Weights of a small transformer language model.
Size: 8 layers, 4 heads of 32 (2 for keys and values).
Architecture: rotary positions, biases on query, key and value, tied embeddings.
Training: a variant of SOAP for these matrices, 127M tokens, 3864 steps.
Each number is 128 + 32 x the weight over its row's rms, rounded and kept within 0 to 255. Layers, rows and columns count from 0. Numbers have three digits each. The size before them is the row's rms in percent of the matrix's.

# gate: layer 4 MLP gate, 320x128, rms 0.154, rows 219-253, columns 0-127
# up: layer 4 MLP up, 320x128, rms 0.157, rows 219-253, columns 0-127
# down: layer 4 MLP down (transposed), 320x128, rms 0.178, rows 219-253, columns 0-127
gate219 097:162192126135154093157125133132160104128168050112166119104138107142099094153165107150090148151146116114108155141135120089131065110123114133132111116108152167148090170119134222101176155148094138112150088117150140118188168128079116154098160105131109097166140105153131162131143113082091057090159119148084142186075159147190164204126119130066190124093178126114135132195164103128154103086164
up219 098:138137100138156070118108115128116147089122144135137190106130084106171113130126167105116174114135116173117074115154130118149190041124150118115103076146128092102068143098169215202130078150115155152126163090120124116155201162107099117143179135124115168143134171131119093110076151146083139149104123097092086167129211125080132135170141127150091148121100145157178110087180163121103096182137
down219 103:131143112065134197098113153133204132098109168108147150128084108118091154134096155092156114130140179196137118112151212100105160124159101124123101157132164154106139139121082122094152149125147126134113211127098169135068186154096168104116141095124131149061115117160134094124136134136107057094137149132072159156132156122146156091160120141063083140162170069111134205167145182162135137093152
gate220 102:128163143111165183116178148124109190105147117134106146126120128099076133150135116094149107160122151149150102077181133132231108156074082140135162089105153105081064161094116122196148117066120129104130105113162113106089098132182123141112129152127111081148175120109147178148117148041068121158172175108134068152125113146128127129114105150088099121103175073049098137131173156137101124123152
up220 100:093186133072139094101161109140168096156116092118175088154077158123134147110179154088127086094169048136099147142126148123168136185116136142082196130121110191107062180133114163069158102081100153146119136087083105120090129187087149080070113083107119136163173108179141105103128137134159121155127097136121140145119115134130151114077152114130135125058179097107160133158157165146125073170107
down220 100:123139116137163163134087084134145170072147148154131125128116090134123142142106094145155075126107103116168119167078061127018194173125139161132093143163075173107128086128118152090115100133083111125107112158122145140077121185135086161151140156124134107096087076189122127155119187125130078115146062140080153158172081146104109077175126186155160079118092186134132150098160130094143133144133
gate221 101:118123075164141100147097084157149122111077082181098131138142077131120176108058148133165102097196121092138098089143117110171095168145166144134121114078149174144147199154092149168121164158101114068193072133138091111129133152101120099132107107149134094113054160103162158124107173133173155118151130118124102156093192113162119173089190181112086115090154175149173103121125134092157115120094
up221 098:205125137077160155093141064184094102110104150122117156150120131108147162125145158134096089174124114060084140161126158149076127102145122180078099120187106106128131074130087092096093083148119116068126104095118162128142136103079137173152152180100108127112135099099131167079143106091059116138052082101136119131138116075131107128171114119114176157209109109158113185092107117071137135131146
down221 094:034166150081155110179158166046117136178117110079124096144172193135099128112118028083150075157135133131153166113108106121182135075126129146144194157070121122118142144096130114091096125171154145107176156149134117110091095138133128114128088138103116122088155110125098128109161102127119105147092080124106118092124099114135103162136136138146142114154128074152107110140119117181168087026082
gate222 107:102078123142153163112127175193118150080139167091153133083087134127094108137094076140158207120115133106121101082107124135121076142121111105170103153106128205125113132084156074143169123156147120125105214161082172125120149094158089137179064152093128170094157205089092131093175088162137117166178126125155109150152147132086116108203120096135114158142152111113119158171157119115102171151134
up222 101:162137154119124101120159118129083102161096080137138093116133097113160112142153123127204105177091066152109197159133102146137179080118115141094091126109110098147127161112112133152089138138140205119200136050153120138164213128124148183145185090193144059177133091166063111131104127088152111068105092140123103134105126151153142092146141140097169156141075139119143097144099161099144097113128
down222 089:128092147095122147154083160146103156165138157119129071182179150111125252192155110137172167137086147127168110198132082089204135055135080091139149174123129123104153141100123181128168181128142145122124155068133140160109116108167098146151126112111118138129122070149109157049146122123114120124142119156098128117138146124126075095114137146152115170094094085141097107166128142096133082158184
gate223 104:089135153172135119126107157111083140111100122109110116135130125161144153131095146105076153152086134118154115143136060101145085122061137115118127119108078142143080075120165109105121125101072141185191182142151075105048098070088134111115116182145111089151137140159155126207122152134113195087138109168105078118170095139091162195153129102075101134109130142103089129153111164140047134078157
up223 094:122147147141163139124063134160170122116167143091115145142112148120078135073118143131115138131157165141107097092131134106167109115131116228121053052134124109142187128140116082141098129171125104128114100131197160096123109140171099121136148103111131131155135096128132150105108119126158177144114102167149186099111107154108057103094182144227100100212127074100084090113108091146197156130147
down223 093:136107123102129112100119068167156110133172078136087153156154113113105160115122134165114142118175118117097137117102091114172077113110139150130112183173016126092112135160096142196144119092128141144129184082083082127127148116106174128161104136120179165145127155123133096111155080201168116100137164114106112166054137149066112085072137118088111184156183147146087174176121104165110151151146
gate224 096:115103088069104121156096230118156143113153151113092116180104143113087200154147168112054116121146095132119102119162122154098147109117117127149106128195157131100079127151158090068154117105125115087149055150117100144136102149184117194174167082166165084090109183115051100066108143142099141122110119164095136115124133124128136146131086106142087107101161169130092116164145087103138082110143
up224 110:158161200125162122162111087130138081129169103138118144086144112120159126141103155102117136093143124119035145108139105067207141131114150071151137124072084141127130132135131161106130140126193141102132187104104176145105107174099114118063148122117157154194155130060108105188125109100106084109125132093154216138152186178141137109175100102150181122140103149184133136152117099100097160134086
down224 108:119157148128077209148101073154145120123144081114141145119150125149084168161078120100104084131143124134068144154113119104161167144131093058093169119148086189047141160122148156184159136119142125141135072140142099171077122156147143158134150111096120140122088123085109195133220117137115119131154074140122118154125175096062140095125100142078072106134137063103142132118169096170113089099148
gate225 102:084139132130116145108153100126148164122155134127142159124139141111124083175067062153098113084117179138116139147175139109149110120124106149166173162126111119125116130068156075179150111164180172128036076097164060069118144098155109102158126048138132105179098117089131099170140133139115085185174144112118114098120077130171133131058177106098114118120067083121105099149144133070109126088104
up225 098:141099104085150148066119133094096092158087084223157093154087124115118090133211091149191150119067150128106145135115082166073159122118151107132178114107116121135108136132077188090176131199132157148176100170124139124176146199153150106104168144088186157110151107113072165102117160154133109122159149138106102165150164155124127095164129161145153118138116127121149066119098123111137163172160
down225 100:167109108142125164143119140102123063151097121158107125106150124107059143139142125165122144164059089158096123114128150117184135130089166133067102121101091126079092177155182141153131163140163090117199084168103107171114112157140116124144182106172124118163096106121136118141106081115079150061115100118091103154141201122126115117097109065129255094144090151138135112121130126111122118168149
gate226 101:146119150099137178145155092076142169117139121195126113192090139137108138146142205128159118142081053200135188108145145128146166077093114143139103079160094125143117139135100123123098055126145162082174129097080169127150159105094095097169149115152161117112114125118129157147102060102135106115059089210145103138151126119074116131083179080143196105142165111103114131110109109090150116141132
up226 103:101117097141059163083096177094094101108161133173131099045132109149107125094101103163163187175146139081127107171122113090133158150178157078134165134097183136103123111170143208131076154151119133159127139080111078134093133161145129143161118111156160160117102146126128054122103109075129140125126122123145123156167092174112162189157119148187107078096138181143146060124090148106115138149068
down226 105:093131135072137125124144159133118157146162106153134137143114097144116060084133134110072122114169150085087135103095173103192148142106116136096141110114079211140125162139159128128175133068138087060110131162132139124154191094113054122107169132180092167162105090105156106127140143155143086185173133150176104138151098070158105068078113112107232133145128152120126131149152130149077108111162
gate227 091:102112182082170133117125124178067176201167143125162116189060119143128120166162151159145067100085137144105130044128108099150092123086146120171107128164092140055087122151144153152099142140142155152098123168125169129104133143098167133097098173196144158205133135122132127183211139133146118163171146092130155083152151114146153104112128161108149132060142106131152117151151094101091108125127
up227 089:114192151044143116127157114070185156098124162171130074168052187126139118072097188138104105123177075137143084105106107133130096113196136061126089121107134173095096087134151108162112102125140176108174133140124133126131188117140117121158172125107125051187084135158194118125138163146131138127138147155157142151120176105146113143097104152123082148147162107092131163139105072168158127149139
down227 093:176080160141126088130114119121166115050096127167135103132115118089163228136124133125150131082137135187157080153152132145184093120126075126126126076161104155154140135133119086158195116106153097102093116146167086129113139189090127132037131119150129114162160162158135121081109148128149106126184130104144031110114150131108108126169111093117078162068108125124081100096123075138187153128112
gate228 099:108136085076118173108174103103139196149109124107095114099186131054128161135121131129110123120101098141154183115147101137081163083084118180103158169119085122107120098086143167115146170122152073126121134094125147153151144166173126184112150152118082207165134147122098168104152099118142168108149135100068177103115187123174164161161093096149215125159081070150075101119137153127143123160106
up228 102:091089112136119112083081173142097183122103130177156171119113102108085092127071148125118126160088155137173109141152122175159119092125124105114105156124109144088164147150064112179098137166114144152144117167169082130107144142063137102183155088095101083119095115132074102192132095146095088100086151160179079144106183179119090123136100062166137124126161077065128095078060143142100142121129
down228 103:123150076110150158137091160109094147132134089136143138141115096150133222113129132124150132056151110124213130159145177096164117093106122144132140089095156135137144094120159064145124090087083096120117134091128161156132132144143147170158143047076057130088153096149110160125115130137166163145059138141125137177123129093109115169161066098140140130173136140115083081109176105071213131136181
gate229 102:103140109121070143092141184146128101134053154148128101111133188146134171128128110127093185149135098184130134121186147079119080166104098100120182114156101148107130142108072107080158118155181150151104124141133094147140055147141098107119114169087071146094185091101117138142149167129202123152144164144126165091059114151089126115123145133169202179127158113153076137128130111135045145096159
up229 105:064113182120077116122114137116076086151088144103107110174138185147100128157155157109102093141183124156115164134115149092130085202124107113099203074151103201116124126119101143111146082117083158191105110114067092092115073166113078088082154118133085149151150130122088150164122157112136124144136147082112130165072137091138159156072119159161188104118146073112120124100090072105124101156149
down229 105:099116158086133082173163163115089123140162135136107118094070113131156089156108172135157163118126099103081119092149131106079113185162132145143114136161080094112138122165058161203085152168146141157140101106136112099124108108174160148131156215142136078149093145093104149146199083144095137079106105128172176143091149136148138162115154177151141173215163149145141101106121113110212131120143
gate230 098:108183180130074173125183103141121163120136137121101111155106171146124184155101118160119135124090087110154144049169151117101202166070127125156131166120097149142121139100126115126085119110101057199125124142125127207130158147140166102118164109163125141098137116119076184118186151138127136130180167078131167176113165106116097117081181157104210149158138104131073088078140093141139127141118
up230 110:102129161134141103134108131123123147072130121140100168178083161194058155064148080068115127183174116119093124133164169137092080162096103103110095112162130137081117179141167076052111109119085155111072126131149158125126112124113161159125171117100121058115150161149103180177105121088109126116131123159116095098103111120164121116132136197149195132096107089101131138124145114116166133023129
down230 107:067080140093134077141123082076144097120105146150087131109144075125094116136140157095069091126131143104127113169181051117135151167163076110121176088186099120155108134111105081165098123151144053122173159150122118160150110137177153102146122071154105106143132091104129144116100100145217107113116139142079162206117165125136169120092151078120177143155121141124106146067118102137144052142140
gate231 092:147168146118128154092124119102121115127132114108101178138123109164115103065137132128174098153029083154116107139182126139115176125145167123161150185148170128148130109169138083156093197100128065128133148183126101101118171106132124120123081047115187192117085170095067166197124102116098153115152091111092113132175118112082143091102135110133099076122158082149139131108132095135066114168159
up231 097:137150128114144118170139114174130164168077132138100191071140108096068135130133148134207211081214150098178139134152142145122100109114102105099177055078145083110097167146176160159095061132171125130150103096127126104212148135104102117102129088180158185108175142154133153113095130128123144155080177112096126121140140152095116174109165079136150129110148147119147149100113107132087117114109
down231 098:108093139176100173151084070089105098081135122156141112129150166099139148127139123112087140185085094120083080104173100136148149101115119085156127139114095144133110135137119120111156152062164097114112070071118113154123104126176084124191175196087126068115052096123105140063108103142094110153090075158140185123090102139132124136131152107144123096193067160097080136155132143095104086144181
gate232 100:108128126123128178145204149093143204112110124148185105136171123146130121158143126129188162102082103086152130118095149176173172139128110181077124159088104112125141094133060126133074124131130119156156119108128128125154155159138124082102122165123155162200040098110139113113142121123155104126079133166148155187133138168086166095161121148106106116099168071183127062136162183086100122058152
up232 094:118117115151117132130056125152111090131174206084131155114108102143159146135078101132107130124160188094136158131066165135136156104146155148127170155102209185142117093075120134101140159142139134087124119116147112136152126098103138159126156116175109116109164156146098098098103150071115151133099172081126163069132085151085155211172023100162110113136142098131159091104115109176100167194123
down232 097:136060120134129115170142141107189133165148104145125139140127093120102218138167133104118074178143100185086063185174073145092108144099076162079160151111146091072125145097170142176118134124125153133079132110149115047131083077166143127142131107108161125155072157095134111124125185194147091168142105101134107118143107099094119085133166137090192126114142114130102143145149105113098159072161
gate233 095:113175112134184104114126141162127112098153083141112103113148122118106157177096096107088125079168109131135095112182093129092106105021126112181131188082066101131064182089148099093118099140118133138156161139072103189143169098105127121075111209131087153145126093133124150089112142161131138165148094115135125121056152137117125144066129155129149101193152087110145126089122115167138155106185
up233 085:093134158181149097099137149140128099175146129199144079180105108143121126139133055083139131161187082207131182138214140177105198120100157090156145090124091120144111190127091136122188116119107106106110122174123137107173157070135095146081152095104142169157084103107103085162065120134117161119145166157121113106119133142106136147166124062152160090140105114153167129109139089105084142123141
down233 086:138125126158112072150166117126175157085167121140098114143144102170146021102143157130140138138140127104114109103098124136129151135138083106104133115071055120049123109131157089127101108140056140109132153153104146083120129082148113138144126144155150103033073148084152114161147108116168096183120086168169200166113138121158202124156114146121183156114123180162130103126152132070151156117080
gate234 102:123152112164093130167120108169164118090096156186071193142093138105156168077139103134080116122162082131099102085118107077082089171146111181149137176083094143076112139237184131155139182146122181136084143145149122136085125085102120135125116152172148120134135173049146127093172135129123101122118108145122099159146111099118162072130062111108167097126170187159088110146125108125127139139129
up234 092:096139132131095132164117111130149128119082105124089170155118180139169167101128133124143108096164147159059197104166168120097131123103134126145141193087104173138185098152158173139111090166162128105166093143136194123091182069108125135121123120175154126149126204140094086146115044135106173157114131081110106127141108120125126081118070079164137158081132154142069136108107089187100116062163
down234 094:134125198086133132117097130076108173165182164141129126167118131117143152114138124121129063109023131058149137066088068118066121146173121109137121098141101180121097133115135135167093173146093141139124149180086105098149151121107187144122116100102145099115139124111151131102159133105211123091186139182116166130193120163190122121140144163065138113190127147129108128159098082098151146152133
gate235 103:100100107087147104089126130158134069145105108151082187127132124074096163100098104110108130134135107148153106187117100153132128129138104112084155117155109121176110118104131112149104122136056098154078123123052087096087097108151083087147133160130162118136118180131147154109173126191065162190184179129137151115073153112128140163114037073111135107136081163061138085129092137110152058115128
up235 094:141112098123088160163115116120108159079186150071127134134146086139145146029052038134120137165188132128122136170149118105094182085129132151172175153157132144144164135150198144113125160161112199103110125174130123121134118160127145133146147090181086104152114169112147110134115129137145158056069082160184148121127161101185125117160180134132126180117102115095100143144127165178090131113117
down235 094:125106148147092156134122152154064200146160089118144119124133150072101127223132098154113137205117122193145132167150127122152085173143087131151145101135160048161113114198139134132130115154093178127157121127103123125179137147122114105167151166095152162089141192205179142111115134171119091187101089122103132063108154192107136105105120183165118119088135117137132110131127082172110129154143
gate236 104:149124105070114142090162160110074112129121147141121141130100138130143168131130168173179123119082127113088134146130152163192122109141179061144129149147167095190157155146178121149112172125096155134140189140117134152089122151096159187194103108130079137095084220099161164103122133155178132152148112146187141134162179150125166113164151136134137121137113208148146134131086199167128056084129
up236 102:054092138130149055133136178169090090126113161092148148148154143124139168085151071171125071079103121137100084108140113193110139092111115133115115130087161090148176128198127142141104080151140119138141183074076106093142172093144146171132169087141099165127092136112130125136192126181170077180108126111142099159159148174129136144115140119184068120182086175148151134143095140086146100149150
down236 102:107160181189107132138036160168148135131126130188162083135129106127136101213092101155167165145174136158123097189152111144084104140102107112100109119142123118123151139125138149112162197108092159178114112069108141125178150187098114083133164190130161057206170072157149106103112097127089124097067103137132141130062120094130146145149109152154142115153104113145140121154141150101143078119149
gate237 097:061131146091107125174157138149101135075161132102128184175119154141141148110135174191145117068152148149157170095089143098192160115137153051173153186152164105102131151126180090102147152151143183145111126154097127174067177116113117072092151181097147128144194150134127172162100156054147122090166146152140093089147152130137140155165131128165137171106118116162109182148150157154159128158101
up237 098:107114102126130139151114106066120175101121167167141129132128097159138184107142201069120120164176099123108166152109148123161110146134098158166186041121150103169188112104142143137106117077112126112122156148152108141178100148121118106079124168133098101162122134087068093117139121111206098163097102114174159185180200129109132175104162148140043116132112164189086153138103109080133146126138
down237 100:131139102097187096132154149154136081151095127113109131161140145089138102188120088109122071105124096177136125161129087141136137157107193141097149153154043138107100117109114125126159138085193089156127091169077156137108137137117167134133122122166192102059013109100101168120143098098113151135111167160196123160146141136092129096066138128148197172088148117110166151097100166149163120122109
gate238 101:144128104153153110212112137126067060125161115101124111076129133157104139171114152096181165140182099058147155144092118140132126174153107119137067081158132111132075152135096112136109124087145133171121173115128088134153130105208139126125144103109204145098086119128091093100164087090113150121144145172123128173069149120176107092157194124098107144107155159092190113102082063171109155113110
up238 092:106147109140114154106095121111073116127135092122125126051137051134156151206103177151173154133106130136117135115133150117174121086141176058137124139066142106148089099088109151140165125116165186195133187051163092140091158190144127196162106113144154138140115126135114127130175061137128129176143144179146122114101103111115110082096170082130062115098165158103113128083143114141100176109120
down238 094:136112111157102127189168114139138093130106140076153079168184130149185083189121133148130120158196098085149150182081101159105134145143097173090084163133108114116183130113156127130143138137133206163155170083097167092128127100134115062105101144140168153150134079071137136060174098087097135148123189141112083190118129128083096124136109139134043171122185117120135138111115109122130148168133
gate239 096:103135124118104129133144111158145153153126115129114039086138065153054119119110123092114152076100171132149111086171071186171112122195093144193071145088191162134130094154148134093079113171104071113188066171124144124131136127070122133145141128119154170147164174110106199167132111157113102067114135129138139132150120144147116132114160092093154083135139162146089191167113169146133154123129
up239 097:102143155092140142095128113101173079157070118160108149144116187108131147104132179139135115170150121066083126177106166121143126103162153124153123117128139135132153101143186124111100152140142158068134112131136096143144162080179147113133122116126192087133159160119167089151149160149133115182167109176077089051173166113129136076128097237152097151158132144134035154179095166084142132132156
down239 100:127149146150102088106138134121108173103142166170165140123052127088160145123097130162132123117125053148111153112186112139156138130149132088114141141106161179146116163129065172100079159112071076185090114159137204178183103086168162096141118115095179134097135163205107069134097144062163121160118078110121151156126118088164142089158121139124125125082098166102054142101146136135160128152130
gate240 098:108102117148159105138173134097155122123183105060072122122137193071104208138169093201109168133130134071128064189109102101124131092174101077148147118121186135129132115076169165173157139179077162141110125138144116110158163114186169153137153114135166143124150121118102114072101140111128129139111205156160134097135151156061075096119126129124192121115097089108144102153119132112163094145129
up240 109:136122132103096127138054095197107081167104143138136182134102144091148145112105149076185090138121134127184155130140063124147132134116080137088098168124084153098106079137148124116155168180152125115184108140129132127104124163159159111184049133172078183130200121111104120131138087180099126088145116175072158131137092120069179138172087109088108143117174084129138153150087120183131140152107
down240 110:173122117120109120150107105146128121082147168165127154117146133115107168155143164139157130165159130139140079132165096074172178069067050123090120179137195132112128149077156153115097221150165081131098099141083105135119116152122138142116104137193106170124158112148076150123167144126152127124156124175131134095145110116119076085162125127129158141131102166128193080174060051067092127106107
gate241 101:125141063164104151096147096115147090115138074146196151092107161114056164115138180168125076086127145135180116126083107136131163152118082130132124135154160100079068145197144125172159140144191103154078142094111081111134109113106131139123203152144139099153138140120180136083120110130182089165183113154147131179109160071159143111156143098149169105072163071072075123129145132164128117133119
up241 101:138108117150136100181127116104069153124154137096041110154132140111149100121156119135053094135124091094151140169173135119139156112150162183105082122150129064161187118099101069120106125114095082098151126094160117113163159122105145173099089169049088088158221117101140147161153133154117183173147160136182128165070130145146103082176124108091125163108130161139093156097144146093107169117106
down241 100:170121092103188118172114096098111076131147092143142096099122168155107117172121113217121100109139171146105123170153139077130104159165159115081134169147181084088094084123161175155113139190131121140131145158121238165127096139145145074082166183140150114129123132143108090134097115106108144123169138113080139169134102161155094160134140119116058167179094105129156173133084172094101163126163
gate242 108:134141157096101150159153125196083179125074184094130153063176186083115167146126150160181113172081209147113145107177101124085073091180158146147168090082077123106159133174139104117176127138114107133142109165150206137112134155095075124121069114114149143128150107130125135120116095103111113079164119127102161081151138159101064094123156149105160125149114148120127069133185154116096126106126
up242 102:105079116155164134112130139095136063133133100146129084156096151134206122078107123161069062045162149168161128164159142096111157136158122118120168164130204124160118090113184110153166168119163141153126176109124102108137060070124173126122099074103115056160160095128101082151159144110150164189067115093122157114106129090181123147141097159126158145159130113120111125112137087126177096134140
down242 092:099130130113128129152139070135131128165114134131074116110109165048165210115083114088099164122090074154163106127113113141125120135087084108143131183093200128105173130095127114135126093114140103113144160119123110122117117099167100098116105155160076186107200100084118080106099173098156131028147127140171189104095120126189076120113095153120185089129121105150128132135115175149130174113190
gate243 104:134119136104177210095132073117108130133097169135106118125119127100122219117133149106094203160143131133145106142136096114177073113167139184116077129058104103127101131093120117073134105107140103155172110154120097135137142132138102134169123061110128066113165105127101134168131123146145075085104174159152105186166113159149103106095113113024186105062150095136174127108112119112167150158117
up243 108:150124151109121128062172099137130161127132181130145125145139100103113136114167147099081136097170129161156129117103116111178139094164094154116142110052096109136111085148137203136204058165093100111135129102114163168144139127138138152120115154159139117141170198122087162120139096111100124093147153140114166158135073121197073108158127126136137056133161090150206079084167121128207186164108
down243 111:115123158134078078139131113127131202109113129158131086143137157117120177082121108098146159186094151142103053086129111095179145115094174141070068158089190144156127202149117132140142157087072087111178129151125110074122157126129106130060099177138123169161121105109159116101140119048190133157129151144085115174159136147164153151160118152117087121146127130157133084084104121094190149115086
gate244 104:125125163089107167134161152137132082149125156081116096128148167088165131092193148164117182135110089079135073147159151111141120100166107103116093123175183116160129151135155184148080078168109142166151153097064113139118115141121084086146140124093183163137170142061111126113165117103171162121216097097111149126122097155122153132149152114091122195140137190152158092081170128066126140093191
up244 098:094133147160168111105113107123112119133113123203078095164144158117154146097122099164132109139190136083102126156114142170213081104140130181134128121065089174064114168094169113139126193190131162124119130134130119136124145118126101100101165106151137046160166110156173164128129121183162133115091168065183085159128171131105112131093087181098160160150113133139119096101088103087087138178089
down244 098:117096126169088168143145116128157166100170134124151122086134115198150085133135075207132170152119104163158105114114145131102076174130112211164131151126144131142095069125175095082130156141176069105154169094105139125133109124130126121078115147082196129096121123134162126097104092179076119178062158076112126093180177154154140125130107210099102105140138152098129174132081114126102103091122
gate245 106:093054134105126087134138118119138136187118096061125084081116157096118158123126160071130149174129113110063077153197172109135195117161112095155067077153116157123117174098094112159104156188154108212180154121094168098174157124129141122134125157106129124112171103133150145156143175130120096154129109108083179104171151132142093094102162137134192119158175142161123128162119149122109145078180
up245 099:136189179171151116146121134110126088184132143106148127098130131137150167088168103152110081123117186100110141178132087110170080146139155151164077115100097133135109122139141141179112107166222144151148094146153156165130094081159092136033144143094173134168159105129137115132138151142123123116109133087163147099116086128172096094178172163156148173127147144208163144115133086057131095200150
down245 100:044135112120151144066148148133133142143097152152100146085120112102077138127130092090100112115031139121117131113061052072089118087129111143174097116137103090162138160136145129157101112114144155164074145112130120158141082112137112203118094117098122091125140162146166120097117143106146170087128173121114115119131045116119150110163117155132255136138107113107119127133193136121130165137102
gate246 096:165127118143148123136132159175103111124135094117153146155157153145148141140093166113128112102060146101124102107107117138145146132079167097152119155126145181074110132100141107088169082122168189197163107171169068142143105152110133145193115101104139112122173113099127112055076149078110070106102174208123070133102122160150153136095079166148137151134118151131088247116167127162149147118096
up246 095:138105105104065067067092198092176131147150120134088148126082091113095110189098163152129182106134136191116135120160109133097088120097130184072129135134095151141102175127136171172115160138163094147134138171111108149119149193144146061111170113195076121138098141157089138158112145085146169119123125085117125106145147094161071137160140075140133092076153094107111115130149178165185095114174
down246 096:151142150111135074150151144113119157156108101092108135110103135147105133106143080154117123090141084173133086119213110119161089134175148097125180141224103128116127134130138124131117200138161100090087156134089073099094107049119090135107164169188072107165121187134134123068099107167123066115089144162096096118142122110109144146110189085147180154138130138128090139134198169150098090121159
gate247 103:167088097162110172168086162068129082201150063135193144144194136172147114148107132161131147118085144140084121123124153142102066110097130170106150075137134139140132143100102111134159123122110101104166128179103150137129107121160197111121132097136167146153091137129168136143159121102084172138157197166151137053099109169117071154111163106128183090142083139112090104111119110077150094047108
up247 100:086156146165175114084059174174146116175109145133132164141158124103169152062138114148087140087129089129168121150103071068085137126123131146132144132179086118137110128144105104110108109124116056142125124124159165088121094071083118166112079101092120124164090084136065130095140151153167173116165170175135141074061152112095089149132058098128135105128190106128133204112154151105129134179131
down247 107:168162075163125116114089113104109108135160126135136132098180112139158046165149139133077157179141099137131158107133153113162083174114209155121158130169101065103136090085114122097147098149160137117097117147146123128114155136049106092140134065102159134111097106096141126125153123077169127088127148089116068112096077171153093141083084163104133213097127180148087166128109064133147107186136
gate248 093:144118108084161094106175132193100091074077123173111194116130161161152172136129173100099108111171117152112107118083115131137166121171149167177131140133100149104077096157115113170103119129112179149121127165090096180017105085125092100137128106125086155158055109103117106080067168122123142153175199104090102115119107136089130154146124112133176129121146075103114131087114101108100102078136
up248 101:077134131106130108139106096168126108140111124135128094121103053134155112117149146080129084156110107137160155083083089139113156136110155187174117108054125165052135136127104193143079118111077153146083127105080144129053122178075085100098100128135146176143092149148169089083148140098117155108125142159075142102102020117131099120136159122129123087123107086096087081102113119071161167130117
down248 108:148122157125091140124154091097084138127176161135169140077106100180179140117120125107112079126109084134135107061107151137171163148099122166144085072172154139150169115139102145145193164119069187212131151134116084131066064125096123104077060132111123164131109115169091097144150148110124154171165110116148175126092132090198087139127142087111138087181136096112099138123119147114208133144117
gate249 104:121123127156152120138147153144127195198081130122161141130126139099115146131153141071097112148067112092157193082243092111043135145098122095117115127156099118173107139143152104163095100073149177133083117126124159148176122135130121150111085205135138098193172117055128128131101122136142161151154102131105130119081163128144161170151117152139110096108155116123104116131172167163112086052096
up249 103:146117133128158151100080063157115126077173165094171092134187079106165167140135124101172054124124158105141079117087111120093151101176170051115123078151167135159102091165116107152118134109136180141134139112123102218139113097104157130192122176102145142089181137109125142102160162087114126155114130130122112101179156142154085125145057133134154144134132121153163056060108107086157089141128
down249 103:167165122128139084063132080170177113163193141106154107122082146145161122135131147078174141109146076090134107183121157121171110139124090145124144116122094093071158122142115104172153143122165065164134181061077121146139118114146106073143176083166136177096134103110094137147120118116068107080190096093174106073154134132192145094154096116141095102145111141065105130133121064115155141087156
gate250 102:145121084164095159150128203072131084159119106109129165159099130114212134178150098100147153101110152165113168109116182117102046119128115147098134149143124134119116175097189142131108188083142099031169128140110110098080123119134127195140117150137094112160108143125160168135151110102186061124135093160119111118099161148105157093145098098161091151065132122072114151117181074142110094127127
up250 097:097178127100149156117098187138130065213087133182108132124123058129147142134142127081142165182141177140118127151212184085095112051169146102159107106120116149114079145149145116120136144111149069131106063120131106189161114142117138076137164121176157117133131173129107147106109118143101108141107095121136105133181162116149088103166135140100187145147123145130158078150150112139042063152130
down250 096:086172133084134183152119159178061138166020108194133140109137124118153107132096096118135104178102144065132126149174136152144119127125112214133155083102162123101132084156116137127124162145108107095171154128106172076128142193125112136110108174116197154131136136135105127109056083136133121169123109154148153150184182121133129111127117139117137086172096166156184180135132139177114110193146
gate251 104:114084058093190191143115106137087110110107152078130135140127110118085200146166126096135184106215116132183137128168096159133096117120144092142158096134150176134077150166112128129132093127096167106132135146180077099161101200175086114149144117150144134149095132122105153173175182122211160132154137154121138085118154155133083146156158151103132212132094139136089119156115162134099079123143
up251 108:148164110134079142102102129132098106133130123144170149135128093124082160045138088150125071202158153116120123126133112088074130115061099172094170130140101086136148129122161185183097184130071168121085118190161132132095101184141113148183133106112103134117083127154170142164130154141114119123048153151123135129136147131168178207166144109135177126150071147174117163098086073158149149108125
down251 107:142091066090145181127089149117098154128108095139100225105173087097160159127143120184045112144148119167129110116132175074090111130142147107125149114133076102188132138127164165177110131112162076112102200115176130136101041169123144158149137120105098155070102133170127139084076117138075164108121115132092111088091119147152128129132106183135185130099103171100147166142176142146127131112139
gate252 092:229118119148073088132072130101110101110104167183116117096136157173110148118147095131116156094138143124156136159123146107191034114105128199129175164122126099091142126117159119158138118165125188113125132187115168084128183101178127137140133082030126117155086083125152082176089135132132085169159138128105124125148141080089130122134123141186149195143141095139100147146140109124149092159155
up252 109:114161070066193098130116073163142137145167077148149164153135147152104157121108068171135074063149117118172145114144115127111161086148117133086167133156130153165083112109122138117172136134153136176163112087133092189136112099086151157159120176128095126126163158170103129069132133066135202113160102176098139140188121181052129156126164089184166141105143120122107166146152135112174127123177
down252 110:135120105092116094073151140116114097140094154184111139177125141103104187076130134181146055106112152173167126198174083090154156161092092104183079194139109104163108116154112183160125132146137158123139141126131085124154125103107161134157148141157116102086123094158118165101108071100118066113170136084097140119099205103055138110139117102184148121133173118135085099148115073155129128159183
gate253 099:137107104152106167108143167105135139092148111112201177137069135190053156159140110146121173156152188141150186189114103159127121111167124218146140115085177198043138133104110071132099122127148104118072155109118125117124102117145141156114141157110171099064100110113146175079166120161090143119169131164130178124111106097158113112135196149158136146104158117093104071104119129159140129123107
up253 098:128095160172194129124168128103023166080103092109116131121107110136123148161170178134169137115123124106172122122103147142169111085144090115125123176155107112104146093112095096118134109127083140156075111121124041171105100109101134134165134168137100139095099116165064140103167059154129113056096105146128109074172056131121097149119152160167157148191162098144085125080072116130088127129120
down253 093:161139129161137122114096134127114131140119135113153086179116096148063139135106152146109108141151083190128106119125106077162138135158144153195099175175092176152086135124152104138108120186162196127115147131086141188174101141114114096143162121096161132184150157146199106141208126132126129166127115112108083103107191174111134119133169104043115103121158111082176150186065129064100104163111